Each number is 500 + 40 x the weight over its row's rms, rounded and kept within 0 to 999. Layers, rows and columns count from 0. Numbers have three digits each. The size before them is the row's rms in percent of the matrix's.

# layer 4 attention value, 256x256, rms 0.0294, rows 234-255, columns 128-255
090:521551439490502557456458479521550487543549550513483511506528547482461514464556482450503515503517478517420498535465436554479404467497565426492509512497449508500523570495521490487540511467515541555468477537485556426519571465505461529447511532511577543513477454471493465456572479394474491530514515469516418487500510496519463542440494599511510509518510493575565481448467450449514536456533
096:531480517467509433495515477418482479616489521466509462435484534530583488563451499539529528485477555556466476514550494525442484440550572490495522488508471468502592516505546448484474474501565527458540550502616489532488462515501504426518490554493526435410494521508559587523411488491503468506419501503492475476464476520472499476493466520510524532523560488479534512455483455425529462493483
095:511481504544458450455503494475449504564485482508417507460468507524479531505496440518476543561435460548509464546466533508541527511504545410528523581526457543477503459541462501478447533548540458512450459557432508466519521496546453505453518467499387530466556482490511471543531531462519499411554503534533513457427455528436499456495527536532439494517576453523567551517511528483468558453463
091:481434539598449433391517516449535590509479581491535547409509514555453464516468478500499526493385510525539430464524423507556430563503531508476516491497549505520460533515521469440446455477532513557542499465479510525496452517472517479520422558531497536496515529524461553532546510488480472525566460472496476555441554479586462535488445440518537473502515523520490491489564486478406554437488
095:501525535463491438492541552497446446554518549464522495543504524506544514540420494463560424512561492523480454391452537496537509460490539539509424550493515434539555441508552512518546424461504420486464477399540464479494536444496517487441474498487443548445494438514518467566548429549507502462512440441540484450427451539483413445539413539470545538495532476497486539458514468500468475457451
093:574496484525454536491530586494483467598499435468579499392577490465476507469499489570492512500496541430446484499461525516532529533511520535508551579482486512498460503494536466523483565492422522541571516459475514507477492514523483474535518481519524563461453506474481527486516563538552592550520475489448504471544466526504516523483517560479487575521580529599430484573464487516526423487518
097:478474482536497515484437543505511463474425541478433495464565476501420556510461426442523570542500501518541485512478511504513467479485539484554532535458458441513475504564474452559546495481441468570530511592545540491540530512537517492478530555535480479532497520456467543444480454541412566475507501505422458466494585575536545478440493491468479459496494497560539547514543559581452439546470
090:533440519521491426609548503491486499503485511527498514484445473502546505524520563518517545525399498516484551506499496449534526468505563461428539559481495445448491556532513465505518532536476479442599485516469409466425500524503552562488548485543502480504564530491518463506516458402469495440445538496503584549590504489499496461409479551444538423444530502460538441465506485526464535562517
097:527547440537530439475514497462504512466451444481451573536546528450517533464476512497508526455520546508538536496501525528507432441495576495494484484442525429523410466473545465466520521519508546482563521507517490533522522512464447429485500479461535446513540471541504487519506560490411500533496486492457493492453435472507440488549545521525498492515445512520453467507516551616517504510520
095:580536496468516443490485537499469515505492452497493532496500437447496491525455584519454444388451423490480476453530522505503509537509500458526526587580522509498462487529573495514530486401501437594494498554474496499542437564452455449565505518529455504503471545499475513465548523519540467513508507526513506429458579471543447522536489504472425456496504473452523424545473528478500462524469
095:554499479554447470508526471447490516480505523532533575528466510531542516537463548465563498536585449435506462497461534434532478527539457460462520502490518499455480509435525511485506583534507482476532455455534457539479466556546628492533537462517582445488453481496533560456498395501488447531496472458492460548538470511540555442477584516536463535494533541478522477573472491407453472477517
090:553536541495505440518477585474514500492536577579515496567468515498572437500522532482507497550517455526544525525522530499552534440488497518502620495544505455574528458551524562436458451494457471466458464486518480437468419515439458456487505550512492464544492463504483509480488515453490472495577484437557388513499545558499491582506508534467511552513453535536557554509481557549516463539561
098:502440524569551428481500493491488515528607494500532533532534471524431441432493522498475453474559513462486427557504580542519546529511461495543555477524547550501551460452532493461494455497508524468435470477570518450511471529516483464500523446551454468542523490473517543522549452547556464467480493519589489484505484573448524480536473485554521474538580415556516468481464545516476545563504
094:534490462515410525416502500463493515545491483569525514512552501460497477492522521480501481531508484528454545479498583495468503511486481530526444599465463487569522522554534501465516499508502522540492468448484461487486508474459517529523454574571548445518487559526489458430459462535475551456558563457463547513537445393458534514447539411508546525470525568526527505512519482504541523475417
094:465540478501457495529517526464561515545538482529517537538494553513495461488539504487423506505464577530378474556461484550477539479468512500480477484468467515448453422494515469534496514526548463567491489552531509481455550577554490463502491536467456504519485572458561462519526507501502454566511503555482475481506449515470444503494505551449418450404509492566539448471537488510481528477529
096:567451487503488479505562452493480446544544463473538522458438482526494417505508491499508546467468566505479484478495484517479527510409500486563487486468448552524488524365499544476484492463471513415507543479442484462384562524481574450550478480496501472484534508523473527479526569554552439532467505431527566515445427500503486482480458415533530464551483510497488440585506559585541519464557
097:485459513557459508538434508481512455471493558505547457514530464441478515538481461395470509477515477557536504510498491494525536511508540412538500542512467548509496497510585531463523617537463482523519558450525472585436515519502510460484510425498532555479533534492456459489421470440426471493470522516556478459454425542419506475489527527480465489520453481483485455529449554461523505458506
091:502539495492434534436514541588476474562572501538534508538512510486565447526476510471487478529494453521545497531476527390544541473505455477502521559483488540506522545471516523472491495502492548522499534495474525424441419562477528535480468432462537491408452532545524532462504439537524538501456394438433490438499502487475476492494515474556522521518480491542509470427488556522534513498491
102:541483470521512546463477371490546525490447499499504528446505473526513549498522549581425492562483501525533536432534460546503486502489505509458518511489558491482472423528486555508484503506467543480460529522501450492573542464531499443468555477565492522522536472480496459553510472493391499571460445497510439556477542424538486516532478544522490450435508555432485456499529459444483508493487
096:490521435499483482440443472519459598526482576489468491551514533515513528508515484564487515432490429496511516515527508433585491511468526471481554449513502536552497510496547575534464496474486539523492528535565472565508564536486521461512471541455485515521493475467536503481420475465535481518525567504486493486488525549508571575500520546499505437546533577474460466479565575458459444536621
096:554535493518487479544458532516504478440447497476446515507523495529484557428493550559541497511477540515468473531540502486494523435551492506497539473523459433491513484495570422391427543488421460459489585548510481540511526598534491443525490551470552496459464516480518480588523523557509485495406533497515503527523482555452494468475570538513479460487522517489545499479503525449548542503435
091:399545520559487612473537506460503568455454405540463519447519424484572459426562510516561487570505518483468488512525514480457438442484478543530511529476474453483505478495433493566510518498537539491497488477517507449461533528515551533576510552501383498524472531511448495571468545442473474555519514446489466499491529543491551470474539509429477477457498512472473504519507512503500440440543
# layer 4 attention output (transposed), 256x256, rms 0.0447, rows 234-255, columns 128-255
098:514524547533490466516488555492444497458509468521503511461484516479497550533493491578486486435461551504492421496502622444509528565533412505507495481488531522468476423487514506539523462530437436481543515467556440546500457536490550463493489482541481463488564493515553598489413487527515529517469498526515574546461470459501550420567496526456480470516431477472493514542574484553508484533478
101:483484487533497515518467489484397473454499441486518523557498426496453537473554490494443510507500466485520569545420452455550455523461485510486548521484547517484413494480460581523596487488401440564547509505412513477497436487487538600482417459570527558553466490489456431480544549536503452477470480565493490444519523474489518483467558507458496458519430539516422506526471572507537451469493
100:519514444497568513473466598490518460465521580497510435603503454428460485509505553516517492408511565515451459474497512491490492445472504567464449452528445487530495488557528465553545494469453464517551501441597488506407470533459563449535498540481562454548482489528469522488492511566477522570479532487498482506538539484431480507479520470385548521506428525518463513477496477473541483584418
095:506629416437469524563486448490504461458499458508508494606472456555515545474519511557509400478564472451464516475495569500466493454464494433453559537535502484414488488499491513583549526490429494462490515487492541459473516458466499531508601445526517430436522445449483488496479558505497505482485511471538551454557455493401576454512498546519501517488464504449538522442516476495585443507519
103:468494482509543446553478497449546478520503457524440483515516499518497373469498500508411560514490484505493511546488440490423487473487451478515554530542532563476428550484462490523503458550481522476507530562488447511505483589473512488528509494543486457553517489439553511486473525532512503478500493467406479484576522499454440514454575473571497454488528502505535491530502539523565501491545
098:460447558513513528494481475534487555446500501567489496541472475498519396521482458489472489558480463552519449462505458469484499484487509474543502383527480485548534486424460602485508533487522536481427515534541455480541517460498485529479472532480550409507508490468509449492518484497500444520493531487547486539488482468490424419487426454575560518475419437500566488421487544476458520481576
100:493464520456522491470606439493514507476542504540527539541446503488520433505525534504455459474486480513426526541485511482508564514484496467393488491533548510448461487466459523479470560507459531485464444446483535537488473531530499523470465459455540510478498502523511465516517474525534518523530395454502537521571468448512495513551534507528517516522521427580469506554415434394589517457578
090:469527574521526542436425538531493503540503479531521458527450505484500448468527452467502487476465411544469510466499516499459537475508499543606480463560555603522480463467525568498517480449573536472467540486600519536507486489481459460509448526501479464488507479542428539526574559597565507551492515527464422493390511511457558517584451487540528566499491487552483572477524464457485576499482
102:439525564466488501526498460528482452520468480549554522500485422523482505477520465449468443563424444492452539531513481492445575514482387537509556470509459599505559538541418493492464433446447532542486461457534474509532500501522574533540537480564474532539484484476481512464494455519561561495474472500482534499543546472485529490543447479457507552502570481481571475538403497495473442463463
098:521491505523455536470561457498531536476473529489547465519493434535411520504515498488532512523590580469504424488520502502515476499484503521516507478402457506491574497421493491515423535473516490507519500450498471478517499442582539530434507498425541453540466460481469566518520473494481536549524522556543492497531462592421541479478571550555560553521558469490475545475508482534505552523538
107:490548444571533467509461511460456457500467444509440445440457479525480476449526500469495505453448533521483499529529459604493503503436537506456487462489510538500536542606466499556458489464566572469476543460431589438561554452472383486506499581483450495469598509465565510528474526517511526515493591555505568512433474526507427510457441458489484447495510482463488497437470521529524504475507
096:479491479526517520506574481483423549528493460481470500443541466508491572500489446517473534452538528516480517489480501471516435501508455518451487473516553527470514528511465387533492505488467526599480601532454510503463526539553516520495479506475485505490566538483612453516560507462543543425411524507458589502484470516451505412471518480551407438475515466444471504514470550493534505491410
097:485574466542437537499504537522484425524517525448563476491536552498510502474478419526579494570526511538480498460511417486509475455486560533470493529479479529425497536538477470552463492472518434598535502570502526467470548497531476482500475546490537552521522504497470501492518457481482460534541496428466432489550518394467395491486552458562467439515477499556519504531571514473585486479498
097:530503510512584489551509487546464484474549554450517481481444501544480463465536500533515552426447399504521469519513472460544494503448488489415588396479579501406470509502441568539518505509538540462496523525548462469495541483534511461489516488446501562438535457403491503541523436515511421519388451475491536512464555597509427472468470546526486429464556490486493512537439484486490465541549
098:519491526475528531456443564488447470542496575514471442429537470503459507499419499475522496505464452458612403488523518482528456491511494578528532527472456507516549538481546479499505468507446477443519537479551471506509436453453484488441485451556553494481578432513462463541499499544503574478553511496510470436532533454519557462546420470545521505588460504502520591475506521425513572512421
097:496500473498472504518474516526528503416498518535462535479601466452470564538533479565472425528546487481500529521501514501505493500564495464443490488520592468505512422608568492555521497594569473585505522555529493511569504546488415531468585509470491493497495521506567538525514431441507572438569512492454489563473502466503480564499494559540542481495483535539535468418543431470497469508477
098:527475532533489496476570537483484431475555488511522571480445481579524516512558481576531507477526544505516470509536491497477420479505435563474497431542524423525470537600438488561531454481546452522452466577520567468587501505500452535510500577469441450549543548581568555529514484505574507479485494458418522527514527467570477506526492481503494562562520466563453524478544463554487464566462
097:547447475493529595514499522442516528483419539406431500476473515471437520477553533537478504505453568526496520473490513591478442506474476535483451470555559482427527457517522519554501507487584470497518434571519512570539593485488484495522486503543535527611471461458496414522487520531520439453557571513594497534479554534537560471503496512547455520504443522476557481524557452541465535545524
102:469488553496499392532489547510556467450515476507512529544517529524500460544477534469559472461525462451459482577472596498461594510493465481533502535426432441587504559481519482490505538469533511493529526511516469460437489484504481518498462491473450540502509518552506536544475486540501453467528503551474535457555436522536542565463505451455471500528477480507489479516504481577447542421516
105:470520546509544545515543507424510478445492452562576476471523475527511480500432545412434434521509567551582539524515455570437497509513496525528435513529508479499531495509505449461476529551542497589504526508373515441447451526519529519508498467529529525525476536493509487512474542483472509485550511465504545502508550451498474458485457439502498533484453442549518492519466486505558503456403
097:461496474529498463432555475411438499543558529539549521505481460507452498587457497523472510487495440538476509505495489469503504516466505528540516468425491536463475524494384521574517503551538505496507492389502517437530458448435466515495585523470454477542565500490548486454567460398537527514533464469484484479470503499484460553529445488505525549571489482482499496474507552504572459494518
092:545468481520527445527459460495429452492536504483535500574508564531455520555441521479538479455498462477587454506440533517499516546476485472464495520504496531564473551508520480424497442546491515424531577508539418517489456472508505487382478479489587557457495500510625526450525479515472510462475441516470577539537449447501451464579469473524559542501532526506481472531492506453461567556521
# layer 4 MLP up, 1280x256, rms 0.0515, rows 0-3, columns 128-255
097:459534544470502538480454438552504524512411443485467505541509508499439544492458486420465464535532566534489426554496536540482517508501485536504497474455454497438507452428541508487519532554558515571474412428480542493484543555389528461542514498509499538530535507468461445490479552459535521523437523534468594447477511442531438480460521466500536509585515493522467488503507544458482466525462
094:572545459536533507457451473475443482412505452520489568541567458482397493494503571484494528465489483492509540548499485511547473551498499510454436466473466546556501541512529497506465495515467441513496499546481487525488486490490504463482491568548465568582522473568503500516497412435494449487569512460436549553507381452500496382518530498437507477515489519446536514521498470466462496471451
098:470492502417465497440557427490455491529447514494537537491520545536516525544433499484467477446587528519440474469421452544544537461533434479480583517507511563474553528486534516533495492549445563456505522452451550515486479538486575464509491470559443488539528434502553511467493468394433520484454440472430446434541550522470447473521509495568443433480509511447499478520486482488522414536499
111:491512484571492497459549446495501591546508466544590548519458553477532515505494537509560470422562506459561522540489506521525563486478490459469478453507484512534532510447459537420482521538415491501480477519523478463480464468441491524509524451529517453437584527430484447449474495480568517506481504542459454471535544509510472479555511483578446527509455512438497515564496509471469486451545
# layer 4 MLP down (transposed), 1280x256, rms 0.0515, rows 0-2, columns 128-255
094:525460511493545620516578488485475479498509532569513475496558550465556479552499473447499496528484451486508542440487470496531458484452506448496574567491503502503513541573522509468471485473488433500446477506456550544572491540466500494440516485537481470499472510485499492488568407536519472536511518498521451565467479518508505475557527482533487527469464533524482527593525520500511512550460
094:436499534500403565485545541547512539569539480511559537522563551441520497429508429450440575530559507506511475469499474474505509445481543445551500484451448467430477478606494499490516555561503452550476494433510463484497492514503508536461545512486429510439495485537445484500411598513479535533457505518598587489465564529493521568452447493459552535518522510473550528530462441463466499525498
098:511495537509534544502493445497477574531485475498451545584475453503474495477509498465472480525470506447473426502513445450513461476494533509472504465476504499480514535415522486455502499456568501472455527488501468535539508483562511521462489482473449552480481548536451515445580461458465445464502533501497543495531484526491553418512550596484560448516570499450535516506456488483491592493459